From a checkpoint of a small transformer trained on Wikipedia: untied embeddings.
Each number is 50 + 15 x the weight over its row's rms, rounded and kept within 0 to 99. Layers, rows and columns count from 0. The size before them is the row's rms in percent of the matrix's.

# q: layer 7 attention query, 96x64, rms 0.209, rows 0-24, columns 0-63
# k: layer 7 attention key, 96x64, rms 0.213, rows 0-23, columns 0-63
q0 094:62 56 68 22 58 71 39 55 41 50 33 66 69 59 74 52 32 65 30 66 64 59 51 53 71 38 60 48 40 46 74 38 43 46 23 51 31 54 50 34 64 50 61 18 68 14 49 70 29 59 55 63 80 57 48 75 50 44 54 58 66 65 44 41
k0 073:54 57 39 68 63 58 35 49 32 34 67 47 54 44 71 60 56 22 61 66 41 49 15 57 74 42 67 55 56 48 55 61 57 58 47 53 57 82 28 58 38 55 57 84 11 58 44 50 60 42 46 52 40 45 69 53 53 28 07 31 58 57 54 49
q1 113:73 32 47 43 59 77 53 50 41 55 34 46 54 50 38 42 72 49 39 71 14 64 56 55 49 36 47 59 40 33 70 63 57 50 22 58 54 46 53 37 48 64 52 40 55 41 71 51 48 11 36 24 64 67 13 61 33 46 46 65 41 70 37 77
k1 111:59 30 69 36 31 47 61 70 38 41 11 47 50 43 64 64 55 57 33 62 45 18 33 32 43 46 57 43 43 52 50 41 46 58 27 76 69 31 30 67 55 34 51 81 34 56 36 63 56 47 29 30 74 41 62 44 53 60 42 53 79 40 58 31
q2 080:47 54 35 75 51 40 43 39 47 54 71 58 93 67 18 70 42 76 48 75 56 60 57 56 37 48 73 24 57 43 14 47 66 42 43 37 36 64 46 41 56 47 61 52 58 10 46 54 54 64 36 52 37 47 39 47 55 41 63 64 36 47 71 45
k2 086:66 45 46 44 68 38 35 56 44 24 15 28 31 52 60 44 41 40 51 58 28 42 53 55 61 52 55 53 42 48 78 44 32 50 61 63 65 80 42 50 43 59 32 60 56 64 48 56 82 09 67 70 49 48 34 68 32 55 44 57 17 43 55 68
q3 122:27 59 55 41 36 37 65 75 60 57 52 56 38 63 39 73 58 84 40 47 66 47 29 57 38 36 34 73 52 53 45 38 49 49 42 53 25 43 38 42 79 40 84 46 26 71 48 40 42 57 56 35 50 25 44 67 52 52 57 19 57 65 41 21
k3 111:28 83 36 62 54 56 37 22 41 46 68 46 77 27 38 54 34 46 44 34 51 59 58 22 65 59 52 59 69 30 33 44 38 64 73 42 28 84 48 47 31 79 39 32 48 41 43 59 40 82 46 61 40 47 66 49 50 37 53 52 60 68 53 46
q4 114:47 56 34 56 42 52 36 45 73 18 64 51 42 57 56 57 45 14 54 78 24 29 57 56 12 53 49 44 53 73 77 68 50 44 48 75 47 46 51 23 44 59 23 50 60 57 45 59 61 52 48 44 49 34 35 40 39 61 35 85 64 54 46 65
k4 112:62 24 95 33 70 39 61 70 45 73 32 40 66 55 57 23 49 39 42 36 34 51 61 68 55 64 51 44 60 54 53 21 52 58 25 51 71 54 62 56 54 37 47 69 69 42 28 43 56 27 45 42 55 76 57 62 33 56 48 37 51 32 42 74
q5 100:54 39 56 22 59 62 75 68 69 44 31 55 54 39 48 54 43 53 36 62 40 34 35 69 70 62 41 61 36 57 55 58 43 64 65 36 64 49 52 50 50 55 78 86 56 64 52 74 53 55 63 39 02 52 41 42 20 54 48 38 46 15 55 51
k5 108:45 57 52 48 37 35 51 74 55 43 40 58 38 53 15 51 58 39 64 44 53 75 40 34 24 73 54 62 53 77 47 37 75 48 52 22 34 43 61 49 67 38 33 17 34 54 61 57 56 40 26 35 59 59 53 31 69 42 81 40 69 64 61 62
q6 107:61 30 66 47 67 53 44 62 20 53 35 34 37 42 40 34 50 39 55 61 26 39 42 65 18 42 63 44 23 23 56 32 40 52 27 63 60 46 61 44 56 37 59 63 53 30 49 37 63 20 58 44 38 52 30 37 43 70 38 78 28 22 46 66
k6 109:51 58 59 31 31 43 67 84 60 32 25 44 52 46 49 42 64 39 24 29 56 42 43 49 43 60 55 44 48 76 43 46 52 64 44 86 61 38 44 54 85 44 51 51 47 87 41 30 46 53 41 35 77 64 48 34 30 34 54 37 71 56 47 27
q7 110:63 32 63 49 45 43 82 70 36 69 29 46 56 59 52 71 49 64 48 57 37 29 42 38 71 43 57 48 54 45 46 25 47 38 22 71 70 33 35 40 53 41 35 76 12 64 60 36 60 69 44 35 54 28 56 50 24 40 39 33 65 34 52 37
k7 111:35 44 34 34 51 34 69 62 46 33 42 65 43 58 40 35 59 69 61 46 72 66 31 29 65 25 26 52 44 66 52 50 38 44 64 33 51 45 49 68 58 58 95 27 42 61 40 52 27 46 45 36 75 41 59 45 57 65 60 30 74 81 52 54
q8 132:57 75 45 63 78 57 46 05 50 53 70 36 46 50 46 27 51 39 64 65 33 40 79 32 71 51 57 21 57 57 64 53 52 32 52 34 44 52 46 62 12 60 45 35 70 40 54 32 35 35 50 68 43 54 58 59 38 65 59 64 37 66 36 61
k8 124:76 30 68 36 74 75 46 42 51 55 47 41 68 46 47 42 54 62 40 67 14 45 60 78 41 51 54 62 11 26 49 71 57 46 31 58 67 59 54 43 44 56 56 75 50 54 76 66 70 15 50 34 58 37 47 60 46 41 50 59 42 40 40 67
q9 114:45 24 75 38 47 63 64 88 41 50 54 44 57 54 48 17 24 64 31 69 42 50 46 39 44 30 45 34 34 36 68 31 82 61 44 55 37 78 41 53 60 50 75 38 49 59 42 31 51 31 56 47 79 69 42 44 26 55 48 42 43 47 42 57
k9 099:51 73 36 32 17 41 25 44 55 42 56 53 44 44 77 65 62 51 39 39 50 71 52 36 46 52 56 83 45 55 39 62 40 55 68 61 38 39 47 69 59 61 55 56 27 26 57 42 19 64 28 60 64 55 73 69 52 46 33 40 47 41 72 13
q10 118:62 17 64 37 28 53 62 67 47 61 43 62 62 56 76 62 54 39 56 44 46 49 39 42 54 65 42 53 17 52 74 89 48 43 57 69 61 61 41 43 81 46 58 47 58 42 33 47 58 24 60 78 57 47 39 59 23 64 15 52 32 53 48 42
k10 120:37 53 61 29 49 47 41 31 58 54 42 51 37 50 69 43 52 49 36 38 96 76 34 34 29 53 59 43 47 66 51 46 65 83 57 40 39 53 59 91 70 55 68 52 61 66 48 51 38 66 63 40 63 79 47 45 69 35 45 44 56 18 50 45
q11 102:53 41 63 41 62 65 26 52 45 42 59 66 55 53 43 47 57 24 57 45 68 67 44 77 47 77 58 14 64 52 49 51 42 23 47 43 46 50 74 46 52 51 40 09 69 36 24 73 41 49 69 54 44 67 41 41 69 57 70 81 41 59 42 38
k11 095:72 58 42 39 38 24 70 57 30 50 32 36 46 46 36 42 50 51 62 62 36 24 50 47 42 40 46 23 53 38 64 52 57 56 40 50 64 51 41 66 37 39 22 58 61 32 63 63 64 55 41 16 58 66 24 65 26 35 30 48 08 37 58 64
q12 104:69 21 68 47 43 73 30 57 40 34 24 80 42 51 31 30 49 49 26 54 32 38 26 68 50 57 59 49 50 47 53 48 44 61 32 48 67 42 27 63 88 66 63 57 44 53 60 49 65 28 40 41 40 36 58 49 37 36 38 47 40 23 53 78
k12 108:18 51 45 30 29 34 34 86 60 39 49 53 31 67 70 68 66 30 44 63 70 65 56 52 46 58 49 68 51 58 24 25 46 61 54 63 56 49 53 32 74 59 47 43 27 56 66 65 38 68 54 33 47 69 50 27 54 49 74 39 64 47 65 27
q13 111:33 58 15 61 58 33 36 46 53 35 40 46 56 45 78 37 58 29 56 32 59 66 70 66 40 42 48 33 71 50 44 47 60 53 44 55 30 44 76 35 41 71 32 36 51 20 34 62 51 60 48 56 23 54 60 56 58 38 64 85 45 60 14 60
k13 114:60 34 50 51 59 69 46 21 33 41 38 55 50 38 52 60 34 14 48 67 13 32 52 55 45 36 69 34 54 44 62 47 37 28 47 37 71 46 47 44 38 56 12 63 62 45 32 53 47 39 49 57 50 35 24 45 13 53 28 59 59 36 49 67
q14 093:42 45 27 44 55 53 71 82 47 53 58 51 70 59 33 43 51 59 22 29 63 67 32 56 31 57 10 70 46 31 73 24 48 56 69 52 43 66 75 50 68 52 42 32 59 59 45 64 61 59 49 56 30 38 73 41 63 51 42 69 57 41 36 28
k14 091:57 51 75 55 30 56 25 28 43 56 50 32 58 39 41 47 32 17 63 45 42 67 65 56 57 50 74 31 39 52 43 65 66 56 61 51 55 35 61 44 21 44 28 49 61 39 36 25 45 79 15 72 62 60 65 59 64 58 54 73 27 52 64 51
q15 116:67 35 35 80 73 54 61 21 42 63 52 28 51 65 34 39 48 23 39 52 39 39 79 37 77 35 67 41 58 51 76 45 46 56 44 45 65 68 64 50 22 59 28 40 42 30 36 31 53 50 43 61 64 46 37 69 41 60 40 77 40 43 34 42
k15 111:45 31 89 42 58 51 70 53 64 54 25 44 61 41 53 53 40 84 29 57 27 56 32 61 47 20 59 48 30 51 56 72 80 44 26 64 62 46 51 44 56 57 66 61 49 66 61 64 45 26 40 39 54 26 54 73 43 37 39 55 69 55 61 33
q16 104:58 49 56 50 45 54 66 46 40 62 50 40 66 33 59 44 64 57 29 74 44 40 42 53 50 33 61 72 46 47 32 66 43 25 07 99 48 47 72 50 46 43 70 67 56 57 78 26 67 45 57 58 39 30 58 38 58 42 44 23 49 46 57 64
k16 104:46 56 44 36 40 63 34 83 41 51 35 71 28 38 47 58 29 64 41 24 52 55 61 35 58 59 47 34 39 64 38 65 39 72 66 51 47 50 73 58 80 47 58 60 65 56 11 44 54 50 66 61 68 44 70 38 68 71 39 39 81 61 43 28
q17 087:55 41 61 80 66 60 53 39 32 59 58 54 63 30 55 60 45 55 48 56 74 46 54 56 39 70 49 70 73 50 39 60 44 48 33 37 44 49 60 72 49 34 26 64 57 36 73 57 33 26 90 57 57 29 42 56 35 34 28 64 74 75 28 67
k17 086:47 35 64 56 44 63 73 25 47 69 32 60 39 38 45 39 56 17 62 42 49 75 30 43 63 42 54 78 33 37 63 66 42 23 40 75 63 83 66 36 56 47 64 68 73 48 38 59 54 68 64 50 56 37 70 41 59 59 55 55 64 41 36 27
q18 089:56 34 57 62 46 65 60 21 61 42 45 75 36 43 68 49 55 49 59 78 38 39 81 55 36 32 55 47 53 43 57 43 46 32 72 37 44 67 55 49 45 54 28 45 54 43 45 62 37 59 97 67 50 40 35 70 46 50 50 84 41 84 60 68
k18 099:65 36 79 63 70 32 61 54 56 63 41 29 52 58 48 65 34 44 57 35 42 54 43 62 36 50 32 34 36 48 64 70 31 51 20 61 63 79 17 35 65 52 29 70 59 37 72 39 43 36 44 57 36 41 53 58 51 31 66 42 81 34 29 50
q19 082:26 51 67 40 29 65 53 75 84 55 66 67 49 71 26 69 64 52 49 38 53 42 62 19 72 52 48 61 55 54 50 46 67 54 49 36 50 59 52 55 65 35 58 30 16 33 28 22 30 57 49 47 53 59 58 55 66 53 54 16 53 32 61 42
k19 095:37 82 25 45 34 53 46 28 33 40 76 21 52 58 62 30 37 58 41 43 74 52 47 24 59 26 55 47 55 35 51 40 61 54 54 40 25 37 69 53 33 79 57 37 44 30 52 66 46 46 53 54 39 69 63 71 63 32 52 35 28 77 60 52
q20 094:55 74 76 50 75 51 39 81 52 19 40 44 32 46 37 46 46 81 34 47 44 32 25 36 55 40 43 67 28 52 56 44 51 70 50 62 80 43 43 60 56 52 70 61 45 58 49 35 33 32 73 40 65 32 55 40 43 41 14 36 64 53 59 51
k20 093:44 76 33 47 62 65 39 67 70 74 69 32 54 64 37 36 43 50 48 42 53 49 50 31 63 47 59 65 52 44 56 36 65 38 56 74 18 32 48 58 59 67 54 38 19 39 49 38 42 61 29 42 53 64 86 44 76 37 60 22 61 44 52 20
q21 101:44 53 59 25 30 45 33 39 42 77 41 54 55 37 49 66 54 38 63 34 64 70 27 44 47 52 42 76 44 54 39 26 56 68 44 59 54 80 48 61 82 22 62 37 27 44 51 30 37 69 78 43 40 47 62 38 41 26 70 33 54 41 70 41
k21 103:27 57 21 63 36 52 43 46 34 45 87 27 42 37 54 54 45 39 57 44 65 40 52 30 63 52 53 59 65 23 43 82 30 28 64 50 30 51 43 59 50 71 38 17 57 43 36 45 34 52 41 53 43 45 40 60 75 52 28 42 37 65 32 23
q22 101:30 50 45 39 47 62 56 15 62 35 54 49 50 48 38 63 70 37 36 59 51 56 58 41 08 52 41 46 56 37 40 54 44 56 40 62 65 30 37 49 26 54 56 62 82 08 57 74 40 31 73 30 36 38 46 56 32 71 44 60 47 57 34 65
k22 096:75 49 54 46 49 57 70 34 34 50 15 27 74 41 55 44 43 34 61 30 46 55 43 46 76 49 77 44 47 48 72 69 14 49 24 78 53 65 80 53 60 57 53 51 30 57 53 26 45 34 53 49 68 23 39 42 59 50 59 49 67 52 52 46
q23 100:34 31 18 47 65 40 54 46 49 66 46 55 21 56 44 71 49 17 56 42 52 53 51 37 69 68 54 56 49 62 45 72 14 51 59 64 71 53 25 70 57 43 31 60 28 55 31 40 40 60 70 50 44 60 66 37 52 53 56 55 67 93 45 48
k23 092:68 52 58 62 56 63 46 27 46 92 45 71 58 63 57 32 44 52 74 63 50 55 53 19 64 24 41 47 55 31 73 39 54 39 42 32 45 59 58 46 45 58 28 14 73 31 45 27 50 36 59 43 58 47 25 43 45 25 45 34 62 58 37 47
q24 107:57 40 73 52 69 60 66 58 45 25 35 59 79 64 49 49 48 36 51 54 24 52 35 55 37 42 25 50 29 44 62 17 49 45 52 80 55 61 37 66 68 45 37 59 50 68 60 67 71 11 51 31 51 47 31 55 36 37 55 72 66 29 60 52